Weights of a small transformer language model: vocabulary 749, 20.5M parameters.
Each number is 128 + 24 x the weight over its row's rms, rounded and kept within 0 to 255. Layers, rows and columns count from 0. Numbers have three digits each. The size before them is the row's rms in percent of the matrix's.

# gate: layer 9 MLP gate, 704x256, rms 0.0628, rows 289-355, columns 64-127
# up: layer 9 MLP up, 704x256, rms 0.0596, rows 289-355, columns 64-127
# down: layer 9 MLP down (transposed), 704x256, rms 0.0541, rows 289-354, columns 64-127
gate289 091:137104120105094136124146104125142154138144127096153107135136173131112116077159125154108130086110150133118124079090112149147077179150187086115105158121112123113104124112133119099168127109082132
up289 098:145197144110149088126092133131102124135099146156113151109163108114105102113155139155171118121138127128126108117119140115144130100087133105127171162114127121157096099122100128192132128140159128
down289 097:127122097114160185077084100114143147104158147096115106123111102140100124139128084156129111111133125160147134123156156137133118119135125080153140125168171107154135131141140146165131060148101089
gate290 104:101133111114094085087121138178123116114144101139122152125155098126138121110107129124128134154151132173133114159095116125106112168088124129148130110096127113122087118127140151099131096114065163
up290 103:094107122058097154087173125160160116105185150125130155134133132129128081134140138121128105151119142139126084125068102157143136153104093126105169108105131145127109136128148154130094113151072138
down290 100:156116131136098109175179081127171144128126154129094148124134138132109116114166160121133139091155127094145157103111121104145166130162126100066143114081110184101189117085131145164139135141163117
gate291 101:128118087186098122116116086087123112138158151097148153095120129132116106193138124102128116150150139151138108177122125128140139142183099089162140133152086119124120146141091087099108141143119115
up291 100:119135111136103157125134159144159152105117151081116100171170151092147108109110122121112085105108144111166160083108104132134143152127168129121132122121111126125112120145155125106159164132171107
down291 098:104178126108112146142144111115138113133046118154113109125160108114124145145068130128089178093140121140132118154165141180143157112116143087105142163151144118145145110150131075123121125124137157
gate292 098:068134132160125107120115113141155121126111122149108095154150141161136165128119124079078148148148173158144102122151091147141141127126104121139166099106064148132103116151133128118135123134123154
up292 097:145110107189142150120110111140124111140134162123138081162121134157108148112120125126102129148150109132133151128088069126111114119122111150105157142142113123146147101108136120139131148154108123
down292 097:132133132114107116130125080138149136158136144135135128083125112126148085115115145072079149132160149122142130130117110136183104161118175148086126134106087186154106133125117135176149137129107131
gate293 106:146114176129065114114116105110113153123128133094138121143129116140132107137154097133143158074126160198128119138146115130111134103150113142155083100168113138145162139173106123114146151145091116
up293 105:177126140130119131112131143143164165124115098120138136152138110127100158134119140155116133118111142100088127075121136169118161112138106166105108105113128126121085097107110208141128142128147158
down293 106:134123126160132134097125147161147128094136130163115160127107139110109141146165135138086063124133166110112153136089137178139127097135142140119142150118150143101115096084146115153130101122141164
gate294 102:112144129126162112117092087117134130152162153112127116100170102133144153127139098112129154120114104122110125150112155133117158130128124043092100161147156141115161145221174156102092079084132145
up294 090:126108142128144125113118138114120123112155158149139148107134134095125125056120089104119121058133107142123094115155124125136164158150111077168135123124115139065164138090125125139133143102111148
down294 098:119138112103124158125089143098131108114132111126072166163141152125113151139120149087104100096110146121124107127082165131101126143081115105134112132131072156177139092162132182128130103144143132
gate295 108:077137126108085133073103113085116138110129155133160143132114154128121126154107106146099104115145129160099156141122121184129107149097134196133107140141110098064117119124124128165134116109150142
up295 109:139163117149158127152152114123125114150133094167096098146132164098171136124153129113155127132114178099158139133116087101142134158132158087165149112142136166157151140120105123136143177140110134
down295 101:123161101116137118144129129121120090138092132122111094141144123096176137107112156188132145142127127164152085097166109117145123180124151132121106076108141094149154128146152146159139157161117173
gate296 097:169121169146105105148115171134118142149135124133145161175132123129145115119112134126160115097145162157067140121128140138121095112112137148098116156121118139107165083152122119144144143091150123
up296 101:084159112119095117123137114146144099109123168103149163129119131118149150173115119131079132107138126098140121129155144123091103145150127107121200158115165131149138156144164137133103137122132135
down296 100:148159144156102129124128104132135145128117128144125135141083117129139170128084135113117110149150135136136094142148169110106093140142136135108126143137114136076168120185128181135118119107137160
gate297 101:100111119118099102127153137138148156085108101121107175112167117084149140126103135145139120100142134108141145132097153138114133139114142156109145091127118102146134148091115160138141151097136126
up297 099:095137130122153126179107106109108127117123136108143130090141136130117086129141133093111080107123152169141112104084119128128160096148118104146074132138112120127202140143146105119123116072114154
down297 093:154151134121089165086169168166091152127134123124137143125095132135146146151112076116107179138105092156120139089129167147111130113117148132109174140089140138142113108159146097132160103146156150
gate298 109:067129171140111127153145140134110151165110138172120121091119142141117134075140123128114145112106107137123139123136102136085161162158111156136162086116128081149096087145122134103137144137129134
up298 108:121131121091120128140123088152148149141166131140136130167124124128107098096102146164116160108087107137129099135122191161143095132093129079135161168161165115087128153126075134103088105110157139
down298 113:104103152129150149129120054208154141162173131152153117114112132149095112137096166154096150089128130094125112126131165118133090082133105135110160166143159117086105128122107107142135136097138135
gate299 100:096108189159122140105092143108093114138144150136112115113139148164091150099127147162128110090129095099169126120102166143163128094167150127109131166125140156114139123159132107157142096138105145
up299 098:088163154116105120085147124161122127190131128147113094129114193151101107128139138093145163107123085143199111174122118136176073148164115149159139113120109141128170112172162136088143167128152121
down299 101:083135150152066155144100144120112159158133157129114137165150152138081087140186148132125127110143090181119088093110157120138085134134132114144174142102080108072163133152120110118129114147115122
gate300 101:137133084141108111127088132097129126096126144156086107150100124109143109159125129127117137099166090160157124178140132111107117100147140141144107105144149113161097113114101100126161158140175106
up300 095:109160102132108150128120141118136078122138148121115140106153179088120076145130145107158131142136171128119134131143155157116134143131150173152170081143116126110125098075167158123135098145111110
down300 099:162174133151105115127110126128100108138122172106124151160125161064150091188136145115131119132085094140139112161116066144143099178160158129139175151150146135105090142147135139092181115134156117
gate301 113:095111162109123146082102121135144115121132145117162156144116108144134143100135188183120130132118117178115137123103120124102073121150092104133142129102130146177121131110143164134133118166090144
up301 100:139149151089086116128157096104105094173111130102121158131131142102163109160128158106115140142146132140115152134131164126109142145077119135105178147103151076153118141146123114139085146119096105
down301 101:143131161138160119166130103124148078115086156116078143133137120119116142129203169132152142130112107135104123125114133166131082141143156169137149145111167096150158111128133161115127124130100110
gate302 093:137146165173136138155144135158176127109130075120119129143142106103153136130110133144145102134139118134115141113102128113144116141111110143117180188147164127177170144122138140091123124124144108
up302 099:104140136119082136153126134119066166146100158137098085158127131089117151134130133154119101087157137156140161105132106122115116150158150170173124125099138155137121095136082098122171142177129160
down302 096:093185120176110116125130154129138154137133107122131088114081144097136145111114109136111101116136108139106149135134106146136113087139097115134135129119141167182118137145139102142198139105110147
gate303 098:151126137099114120118124136168098113174102118097106111144105114107062096124132131121101113128140156135127146171098119097140148136125153121088142122133099128152148158121174140150104136135154138
up303 097:169115148085100129145171122183105117140126116127126141128108126109151109125116128130123129135133156175112165134121147124098130161119118091164108142121148090083136140128085131180107185159166104
down303 099:125089084113157123149121123109129102125103096141152111138164144168150131158152120117159104134114123128097102084130171145073076131138091161138080173146120168114158069121123139061116107111145144
gate304 097:141144144151172127117115115166156125140167143163132151149129172141171133142131131100137136145144130119110099140143135173122149092125137150132128181098167069129139126151094100155155152146095126
up304 094:118140141134179130131134174144143132148137116093137124165089119105148138085127140121099152127137117150121147140148111139114113192087119116096136180089134152140151125118147143122120137145135111
down304 098:140156116123129133124124142124119155161167125119109131186101176086143123141140153111124109066184152180145144090149106135115104140115151144125134144084137109146111182135093111138122121149102134
gate305 096:120117111182122137155108096132116090125123121141098102130127180134129148195172089131110142126117128177141157114114138138152123110120161106108110132145131085117134128138112107118107163164099107
up305 096:151159094108070112132150109133103084123120124097126160148114125151114159114134134102129115124103106137144060168106175117163127090118169088099131123145183159125134103171159132128123130125129136
down305 101:132095106090109146121144136091092130082123147103074163109165154082167149113146057151145105144167112135115123130153110104140116133081107111154109156173129120141117119108139149139087126127150107
gate306 102:118119118081219093112120109122160132120148108109134158125142142123171169140134152138168130173114144148118173142109119124120143095084126140136148137118139111098118119115117103136087121156143083
up306 106:143128085100114115137137121118127129111134137150130135140142131141132133092126130096108119153119112131097102109144184169103110128147125094107123141154133158122116132087088143165164112141102186
down306 107:137106103143129127126146134117115108114152154125119127147097123128113115139140137139155130129145118097126133155142120092115124189158080142129153092120085156106173089130164117125061136125178147
gate307 099:136079111119141095119139156116134140147145170106128129142118144137173104088120114134134147163123124136164140166102076145097097128124097145087131110161157103115107082144138113121128112127119125
up307 096:125124139121171097134082110118130121130119109128166102133122124088111121116146138139096155124100127134137113143113118127146128167157123127158145180112135119175195155113120132133100135093104149
down307 097:134100138090119124090073146134142159127160123111087129169170099136200075066137131118125143125127151123131165126117123136113120130144099142115131102153130121139095126133149135097144090097138132
gate308 100:138138174147114107140118133116076170106146135157129114101101128123176137169158170157106150135145130141156099165119150097132107105134167139111138130129100123128134131145097095091159159110116182
up308 103:127116112142084124134161160141118125110122146155140141147130157150122121128117141141129102082162143143135101097109078116138108140081146143119099141099131137135129117136119132126174145131075139
down308 098:132129078089139121156143150146131084157131169164105173125126113153133112126105145137118113079129140117101086141134100146085137148097126162121140147075145108133079117161157135144125127152101113
gate309 096:076180117174120110094116136183093124158119124131120138145104140103121121161128147117113102083153147133084120146124149134133125161121131076127123163097138092190141123117143101081140087105139103
up309 101:108112105140150160131100118130111182117146107142111131146115122116114132124080186132113121161172125148134126088127133115072105134101151139106097133155150154151099146140129147118157156094145124
down309 100:092166152102143166132139129128126105124135140123096124137100126113109162094070163122104076088123115121144145068097121092130126147123142124110144144138166156138132143141130116116120127114125127
gate310 100:123104111134116097117141108113143120141127128147134158130101147166149098107182119121112131137154128151128083123152158142133156090167144123131153129095132131104137146091131156103165106138170114
up310 100:083125147132116171147106125150134139153174143134146176131161155128126102161130135099101145156137113112119125133109097097159160093145133146156131098125107106125143114153122157149133069127123079
down310 102:111128154159106118143090142147084150114115097156128138124167111174091121144160143127161108115121081167161112124119137129116126128162132146132093111106118099136113116130114129112126114125162128
gate311 106:102099107114119120122063132158143105131135156100117107156147140149128117122118115121121100086122149153116114113076116177108140101092109187097139144129127165167143136076131149110122133122132137
up311 105:126107135088084073143124165127126135088153103164137165156160122132119108133139120155123087094116135125106130122101107115110102155128109212119107134139128138145156126159120155137093174161156119
down311 105:142129177071087137143127141149142149092083119149089108131151153170096071080119173146122106103092086106131149144102133106138132145152115133129137135112108112079156132161125151167169151133127090
gate312 098:140104119158143120069122132108140137109142118135137127098143115149148148107104143128095135124122171122132126084135130131104106130170112106141114171148090164139100102131130075145126133121120141
up312 105:139084109162169150085123132088132158176101086139097111102131150140115103094139106127119098161122137139146138134137153107118131147160148088172110114142149134112132137137160083163161099136131074
down312 100:128128089132176124125094111121111156119123078134117100116127123097097107134092110142087087129155165090133118143133177075118120132165154121137089131164145170126153102113122109086151132092131109
gate313 097:084138113092107096124121151116110145119134085160156120184138169104111075091116118134102140140119120078119121114110124129123108171150162100131147098139091133140131129136126145134118143136068139
up313 096:139166109141164128123105116157145119136124098149171084151156142132142102148102130109115123140102117089114120145135171104085134178117117105139121116098142089128116098115118125127117142074091071
down313 096:118114140123120095139114088096141093128149121159167137124138148109150096083141160131079149159059148140136072110073124106164114173137121126128148124086160133111073100105123137125182138121089118
gate314 108:145131155133113153120113101116140110092130170126139144144118154129141165108147126136129155105119120129137216118144118164119083148147111120065132154130115138131111098176139128160184132150124143
up314 105:172120151158148192148126139142099142118113143107143130137091146115114111130111139138120140099100140122150103116141162117052115159149079143088131113099174111118114093118120139150109115162143150
down314 108:162115160136128137097203104106103100131139142146139169117153125143058111115123130130119144095153141070158138135130122133098092123115123152150149108161153140135166127150095143105149123131124148
gate315 096:147113101166151102092124125103111107125123098087147087139118107132111170132098180178133134122142132147119119118093123145113122088107129159120116151113131102156109118100120095119150132146120128
up315 095:147091170107094133153162147135091133117185188122125131125167142121150092100098121120133093134095153062138120167143120141157143096115152153148115129145099123144121157159117127134136129057123107
down315 093:105135139133100142121078157135125098120100120156073145122139138094132147167117091149146158160156115112110091115152130151121163115131117181125167137135141100143117103081150111131156085149150134
gate316 099:139114131143127089127148143144145101149077126150103129125112100128098126195123100101109119148125136121127137125137150128146143154133124111112087166149142134106110114124109154127117117114153107
up316 098:135117102133180181109121100149149092146131141168162133097122155107135123130167123151116129137139177095122105131167153147109138127097132158102143120103132176148088137083116123129116088160156172
down316 100:107110124119103100161161115119096184128101128126104150147158103156137148136130133157137131122118071127129151125113097100122127139117157074120152121156133112144148138151116124129120129088138122
gate317 105:114144132103121106106122147096153130110138111116129095119133126148109134158176095155090136115161134163163134136110144120113148142134102103117090155113138102142107059137154103145137130089134226
up317 109:143165145081086164115155121097148139113147101139151119136111106054129103127136135150141099101084159130128094156169122135118143140137133143154077133121120117138124092119110159121139159119172121
down317 109:156171105094102162143123095087121097116107165166136154126091142087165132133117194132164085105113121134131112141137101124151165129137117122147134091136106114100138110124136137108169144080148109
gate318 096:134143122128162091134140155137108105123122165122096130155115097128107175140115140129079151141148127134166146130124182109122115089165154090075102149138192142125082137131153109117123097141127162
up318 094:102150175174163122128106136160158096150131091134135134144161092105131160075125148168107138130174093167148113112151095154138119121158094153101141120113168129148109154114134077129122116118121150
down318 092:096217122134142113151158100138140117149135137135125149147126144148105151108056180112099154120138162114149149128128145082135128126152147096133036139158163171097120123127182108116144121136137126
gate319 098:109106128146141156161123149130088134119121135128138159116077089136120155119133123124124130166136113139068137107144148120134150117110097096106182107144111086166138114138156152144167092086131123
up319 096:166100128193148097117142131122120124136138138136088130147063144145121113153151136075154140119123086099112134177086103102104147095167135157151158114158107128080122089126116128160157140113124170
down319 095:110078151124122107139103126109092127144170124134109140121086157129167097139113139125188140141141156096141119114145123096121105138111151137103160140170150109122139124167098108174155142076133106
gate320 095:139122109145125124128159144101132144172100125156062117124160146108125089102099121174119133102113132169090145170123100145134129158133118114119119121104130108150122129159140096115130099151111134
up320 095:112122135095126140125139103168144098144099143131165113121134156107149067113159148136173176127124162137131122099131123096123150081148155114115099110146092156109151107104135152124123156116105119
down320 098:102133166104124135163106158135139081131141129112143120100165137142120088139173129161122124145124165151148127137127140056128130081130140114064100110113122117132164148132129151128134150124112117
gate321 091:110107102070160097140134126152134166145139140113137099102122148098119151154154166116087119079113090151165154148142111132142157152147090102154151143138146128161105117129138113092122146127080141
up321 087:136103126151089164149130132150163143132100129095143104102085168133140145121154117131134145123122124134107170107120104131118133080114117171105120110119126129088116138169105158120109129136116145
down321 093:079160151166116160122164102153163159103174143115121103131148109117155143121113115120143156122119166088105133118136123071126147088116128084112116115102143130108141147144103159104136116125114169
gate322 099:133125142117168125124102123104124137103147123174145101117136168127129137133124142113111165125138147139136127156081102105152101155133109125163164120135159082146141111125143087122101153080142143
up322 093:126142113136104094108147127119101203117122143170100115141107105139172173104116101160111166116126111137153080067206126128106148090170143157135113116134120124136115118143091105121153116093115136
down322 097:083158111135155113134145126127157136099140146152082126131144155156114167127169146120139136115131105171152117114172135179101136136141146094098148113128102137149155140086091108135116125140123129
gate323 105:127150119156133090099089151146143134110106152146167129112093093100136169131132143142125119091141147157096128112161132130102069112090139111137140162112136090129155143127136089121163130099127140
up323 104:150112156131153134092123165152147121131172128125129092116156136144135121104125133166131145145126104147117111144095143180141124138136082130164111156135132112151094113122090158091075142085124121
down323 102:128047155125152131105109132160122146117116137156142157098146116136152064107148151164105146162144096142112145126076168176118107113122115111165106137138122120189121101142095104110097155138126114
gate324 098:134151107141099175153109132124089099135141115115150141094132126156079131136107079137128148137196144160129123138083134105117125134124153143142128101121114143118130136102196108117121098139120128
up324 104:145136146125120138139131120148124136143136146108099129140147131104144111119085107135144137136140124175150179109112152100141108130143144136124147119135149121116090138107155149121101123116132139
down324 095:109111141114135106117157123136156093104175096101120160114119149088135070103090127103116094123112113085104141099136137136178146203118120152119158140132129157092164129115114128064126082114140123
gate325 104:158123156156109166096112133127137130145123127136129126124146125099163142097132126151121162157166167172178121103101120168095123086124114136131091108076102115121153148108163090095108105168098154
up325 104:116138127140103089100136099129130152089151102141141102104131129145180162155135149139138116145143143144129159167141128115157116101064104158116134107126117122114100153139115136128139157083081131
down325 103:082091094142119114069142122099157098104110110155155081121120136093148157138136122095162167107105123109158095131116138132112135095151120151103132130092130104107140130165111112113146133114098102
gate326 103:171113132186144110129144125130139110168139150166117134135147102127136140108179121145139158129149116149160128110160153116088107092119141097158157163129081108105135126098081087148109139116072098
up326 098:128142111144096141120121102104154146119102109142130131131074134115171190134094159126153148130121122145107125151137141168135118149136117127163133182145178096094099114108108156137138129094137153
down326 099:124144076158131137171153099074126112160144161101130141132096137188122140138156131096144117146137164097113146119092169138095162115133128122101114130152121134104127107100115104112109113131118087
gate327 100:166132145173148117085116149116113164111129101123093126114135085183132148142101121142136098103170092140139120128175123115121136119127123097148136147118168165187164151156118148148122120150080111
up327 101:169106151130143120091131104136088126133089132139135148115135127106132127101144146143106125141108140127125112088142109153136105135114097152111127099139122109116156106120165136160131150110108138
down327 100:160115160120132170125136111097108111141124139141078096109100098130135107128085095142138147126127120134183132120161194160130113135124095117138130121103177141119120125134114127142176116152083139
gate328 097:102143132126159157112115124163095150121075088106183127142161152152094122161108095117109119126156126167111086141142108155147172122151141105125123147126099089128140096136108103101139153056163109
up328 091:128127129115096138178192129138123126134126172105137145131176166120169130119117120166147111135142160156095089115091122122109164135163125139130165152103108100101112132131148143130146143126129184
down328 098:139130130093093117130122072117120153141152147130108094134161137096120170136119160161122189118139190122084113131127110157102142179149138100142145118152094158076112115140164116087128119128121110
gate329 112:144087176174132134104127120145123108127136096094128134080135145175117153140115136147095159098120091147116124104124082172120119147111138157159101121117092159142124119078112115140103102099082150
up329 109:138113126135143150122125148116086143100144131153155138102161122168091111112119112126144084117133131140118110114074119106101089153122158125101096148075134138118133112066124147102136117129102127
down329 101:147069139149132125123144132135123084093153091138125157125151120166122148133130122099158123117134099113091133161090136141132114163118091137120117118131123123114115102134108191102117131087085131
gate330 102:115140103127112139100131134138088111159170148142128115110129141140132133108188120158126151141187109139130136147117143112152102110160144155148139123128114158141161095122103110079157117120138135
up330 103:142152108111145153114098137145109121181164139128141122120098147119101162123146129132102114123104111120109146119104073107116125155154121099139084148070114110134133121177099134146177121104123173
down330 103:176109103130132110140140128154138109162152094151136126132144123172118144092165096107133109143129101115097137142103124126122120102142084153134109132117131138128130124100139165108128142092160129
gate331 097:116104143128077131084146105135105115167099112105134124121108126135106140147153133161109125101133153104157124138116131131150175123115154109104169134149126137131120179128122095105109130146163089
up331 104:122140117107126093130148109153111137096136097107102115095175124120134154165091132117122128148081127140107132129120134136096107113073113137137112119153100124142185102074161144164148131124088123
down331 098:144121115114164121152163139100117098126161120149116094113195169138134144128094092134128121139159122184125148140181112182087097142121130138126076149130092092130157072102133141141118107110088154
gate332 091:096131177086102102090139125122094161135142150121120113152157165165131166155120130127110098133095135150140133167085125141105123141124140144151094131093076127104160128144107118085142117153144151
up332 095:131128095128131170129138143166115098103092126130147126093157130120095135122155140163143102082107152106105148121150113152134148114110131105137142153159207141163076137128150159141097116081115127
down332 094:170190086160123167104186098146154110128104110135151174075143069080132129180141132127112132102155207100118113122118093127141160139117131089146156135135130114163101116124155115120118130083117110
gate333 109:128126156156092153114108156120118148111188147157095094090148126176115159124130121145168124110129128138108114111123156135120139061116095096129129156089122112110132141102116107114183142085170125
up333 108:136102097170137122081075176105170149072134134141082165141135110154125124142136137119121113128146083170118124129143139136060107098111154119127165161114137132145104121170129140174143104127155135
down333 107:154082126161114142099119145104142183167153123098147125107138118163117131128143082151180099102155113107149127105118163134149131104128116156165083127112080145121126146122101131120115164069133137
gate334 097:107137115164200105155095120144103146137152086193133130146104144121131089110176111078131154123147149104125115151161089116126121119150121109180132143137125128146111122091172096117119151137123110
up334 103:134132110150103128091113124150138101153133142162125143129135154129132122088149109151121127166147148177103146125143125132130124134185170112144159142104104068145140177143106109098139114126133106
down334 103:105142096133179144144118121143105124116139135140174127145121135120146121122111138091124083118127107127168098116066119093157154099166109115136090085176094117128120113091154110152099140128116108
gate335 093:155141092149059111101119128164144126097144107132110132142149160126113137190121125090115172157118138102153087155137120136146067105137168136143124149127097113160149103135150156117143083125122185
up335 095:132108155148127129090128097141119106145127142134139153081086090133106096099140130167129077152086144136061176123129159145110128100096101132031100166093135149109164102145099120102122129140146083
down335 093:150134140152146092136099140142153051147132110138090135118153103155165115134113165127090173128145148134099104148152136123096120120142191139140089116131126146115125120128107132136155079127125171
gate336 103:121147121144097145097120093155148169135105082154131109153159144129109104122146132108138165148145148106104126160143099147075132133142139129162125150146116143161139133128140134138115080147156122
up336 101:164106081148138106108132100135132120103165138121110163130129137107170121146129138156154133129143123111132066119184123112076124134095150095136112119145115129163131122125122163090110127137139136
down336 104:138132184169166110130126151138120092102131114122152106128112133136127121152100124090145127101136097129111076108122175101097146134125092149132142095125139168102088146134090147156096135080146118
gate337 107:155133119126162135167113127134111119136112163151119120133125125118157116163145092158123124139163149137102129156072120110128136149142113102154136179113132164131151103112177173120107166142156167
up337 107:144104114122121131196124143123101127131129127188143139123129114155109157122148122171121107150171097141121108143085107138133091137133075109139107128137110142172133152146154152141125138131136150
down337 100:100054111172120141137121164128041108113124145154121128157113105104141142120098107110130083107154112120128166107115149108133153192107105121130135160123141133098121149141122177111114113124147144
gate338 089:130115122099096131132092158128132083092122137142114117135146147158115163143150127131091155155160107137139153137129113151100119194137101107121142145132102123154134098113115145121103118128140146
up338 091:154158080079136127125124091103142136121128167145167132167149094109104114160116141115122132117168177107076146139141154103120172126145133090085186106127127119136119091133105117155089109140108169
down338 091:136114142160188097069141097110181152144110163096124158121129136089122129091135163087148137092108095141155168112128117139104122092169126136125171127119140087164118139137088133143107148112122187
gate339 097:163125156116140112126125102150162164152105145142162110184154106127111143164122151125078129102146110141150136178154119130171122155143128109129134112108141109118153136159090146130083083099092129
up339 094:128118114120135109115112115094101116132117090138099135128112116109130158133124079089145119145129119126103137111147109118142125158125106126126101126159148123157133084153151136129115123131150136
down339 096:154148070112138136094083122127118107129150137113147108139142122138162122128108111130155125152120134117126128121143135120092163147116104171117140113091135115124112133134150108093134141125115160
gate340 102:137144142170124100100113173147148151154170113166131044136166152145155143168116106117158100150124129140121131177138104162148117159120124123150148111100118134129133119092145158149143123071116117
up340 101:106109107086163159100151100085193126138138144124109134105117133116114127127124130105150105100153117179159119148119123130116122156112120119127101159109107124143110120123113108130118157153141138
down340 105:125136134129124103090142130126136141134126081126107157091156114101148139168118115109128127131134155159138108164129138116169114108109103129093124140141091103138123098140158089145106130131101127
gate341 102:113108152133096159105100117158142111106124097109116067145154147178109102108100140177128129134095148121162132108163121085145113112116144149072127129144141129124142142179133122140137156152121152
up341 102:106102085131113150141066121193107142091152152134111155093140117148126110176149105142138155118119145133148141154148150144126163116115106136096092151094101144140145147122136135137131187136149124
down341 099:166069121091121132163136101138131106132147087141167120100155083164118102059120144131158125122108132092100133136142126082119183137141124125115100121149120154115109123146158106115133118136136116
gate342 105:109128127155104102111138098140098128181156139115062164125144100133125152144109109128144191128113133126136099141112123135149125089125123149175148108122119121134139120099110113162128112129078149
up342 106:124083153078126182150133111126103172107137115130096134147118171148153144141085156129153149127117139145138114113143113124150160100085116148073116131142093169145136116123138117151159135084129119
down342 103:144149115161132111104126146125113119150098123154118097139142123105145102105107126134109154121162093154086129174180149082136119102103137155175151109118148109131105143071130120155162194147137124
gate343 100:117111114173127112122149135154101106200108104081196138111200131176145105149138116122093092128165102136105105135119101120128147097104184156119100152111120136154154119135144140175109122117113112
up343 098:131181121100089127165113152102134163135124104116115117148094178122143100126131125116103135118121144149170149153151105129118159138144148119109143136150102091110112123122080138135129054129120133
down343 097:167207116153113142160153134129159083143118067162132102131098154137122150151114093137123124121132152136148132087160133150101096135174144088135135166111096128158156120145145104084113093104134119
gate344 093:125139114123182145131104146150146097153117156128115096125120117120100133194135136126137149139157110137120142171121118160154091115137142135139147157104135152144166142129153151082142126137147124
up344 097:128120143119160116146127146114135105142101101104168124089125153093109111104120138158115139123126129121163126097113128119131143098134135136157133106126135151143092148109115144088192103134120121
down344 095:115139120118107118126126157123157165164115125145136125117124149157105081157112117111157130138142104165110145102130148164176138108101099104140158100108091123111150125144167127106130144114138141
gate345 100:092132150132131176121126137159151089108139155119101137117073142153131150141128123107120140167160126130109131115167129130112104127171127132094135146124139143144126139161146156185154159141153119
up345 105:119142145102116110150171191179144119108118121175122125139101116116124051118168151142117119165118160094144080123109104132108138142134111130121172132122145120141153157139117129141075143104113115
down345 102:135136129138145122096150117123104162113117134082103136144166102128115138134100148176108137121167135117128124168117135086114120107165149129120108138130116144143084131158121131126108103096107150
gate346 102:083120112159100151135143152115100134176176116170133106178139167098140118161127100095114170115146130131098108180144074102109136148129160088131113107102073146169137063177116121131114119151117108
up346 105:125133071118167125119103109113092134112144120155135119152142138126130135119106106084124157118149119141133125143143142128155147124089136143143153136122123121111142143129164096103148067105110102
down346 104:110124096158114111123137090151094152134177167164102126153140144140158111154132104080073159120137157094142123089142096107153134106158112132127151141151105108122135127162113126123110095081125125
gate347 095:143127102132155128139152141172176162142087118121093117111131133173109150121131121126130103095156125171095144126145078126117115126171095142108106106143124081100137097108127146098080127126116118
up347 097:132114119093085113137109114117133148071144133124134116162146128112137084104092120127143104122103152115168127120123091121137129135184151183115123147157146122081145148139087136165113103141125147
down347 098:095092135146165103096086126137137177119128142103118138144149135115161127163141071067090101149141113116135093134124098118127151105122132134147099132144138139136145137110101142187182144153153146
gate348 101:138124128114108109138145109129135113143136159137125096145087141175146151110145143107106092088155120139109125119148128157152122135127172188123144148123123083069120117143104118110138119153171113
up348 099:131145119117111143097075123113123124092139109094123099135124158118135098127107154136121163145085172131137133153133121124149069154129128128150138132134130121131098097138092124132083150117174093
down348 104:120106120140157169074121104157111096118112096169127117099164119099131077125079180137166157150126142124130147107097129142116156138149087108144105123131104145112117106153109121104071173135118081
gate349 096:123155144105127099061107124140148138141110147121109112127137127153130143079133161111141124096149132138123138112169112131095151141120165121114138106088155142135139117085151156153154115119143098
up349 091:132150142140117154147130138112114077179146150105116120123140123106073150118116154129147155138113148113119113146139156103079100140097145108137153129114117109102164115150124183163098105108141139
down349 091:140123129110146102166116161115093095118100119176121129103143133126133118080132176134129089157100156101126090136124118066108081133118164130077098159136113124110131150119149124172104122095143106
gate350 099:148139135107141135120130122142108128141085112100112086155103142166105155127140145134113169110192123168131172130143096119140118089147157149113127151145140123179132120170137118085186114120164095
up350 105:157133125122131137102103122069103112167112091098080113142140122132137140129134120115128122085139125140146135157169164088121146142105129128135183148160126143125127115130148108124122121122096113
down350 103:111069138105120114147131136149103168133128101092137101121142130132144097118162132133108124090143126126111105133140127123093187146135139114108142113146144117137127146076113145131133142131122140
gate351 091:119141128121136111114116160130121131122145118117134092083173146159120079162132133138125179101126144144145102149132117141068136117168117119152133146153135114152132106119109141107170115134128123
up351 095:107098105108127136129168117135108133131120119171132141112127109107129116161133155124114132127112117133126157106156104151115109112140086142118121156148151132139137116166139134111129085149137162
down351 094:161105119141103134137127112141112136109138111163171135164131121105150155101163099128124114125099098107134118100137175177152111163114115162093143166150147122086158098110140126151116108143160156
gate352 100:169139132132145132132165093133139154150153119131139140134153154162168115124109136128166125147183084121093079135133092146134115123125140118162139141097116120143149156106132164111146150141103130
up352 100:130118138124190147131152146152141152100078118150155106077127121123134120108114148121141154118130107125187120110172130092119103148114135119124131136104157118124095103062133098123109114144134116
down352 103:117185124177086126126144069086078107140130165141094144129094123156134143141114119142120122082153131120110158126130070123150139118122144168130116139117149163098117101115130143121149137135153115
gate353 102:178140126126129128132128147119175081136132134114131131137118174127181100125145141105129129105134144197084098128136107168085120151098124120157104109154132180140131161148126122093106084156076109
up353 101:104149140146127111112129106108118150126140098143150108125118122157084134111155134199105134109144157116099110096141187099105107156142133156168131130082148148106129125110147128120155176076153144
down353 101:164093114126119146143131154110157138105138145167110165125170155125133120126132132134112149143126108149111087104117107141113098115132126171177087108143117125150140160121112109127124102158057150
gate354 110:126106105156140151130103115162129100158108181123169079106125145144126128146162086134142131137136112148143095154125174108105115118140122096095092159097156100155141126114153105129113126159108159
up354 106:143124126150164139106140139116104145157091117113113108069123110110094164113145101140131128136115122127156164155155093145121079176129099095126132157131156146162149098155128152121121166162121111
down354 107:135110128125145132137144122106112129134085122107122111117088120097127076145115103136179126109126134174130138095098134145104164124108106151122154116134119158148139117160115153065095136131166135
gate355 110:132126141147127107138119104092106151129138116146114109167110116113109109179137141147136144127150149127125116117144154117142156118137142133154120142100124122127113125111130098088149123164126144
up355 110:147138117108056107138108139164111098121146075094096086154100141142112104141149127110159087157124124135138108148095108142120174105148112137170063107148152128117127122112135113113122127113104112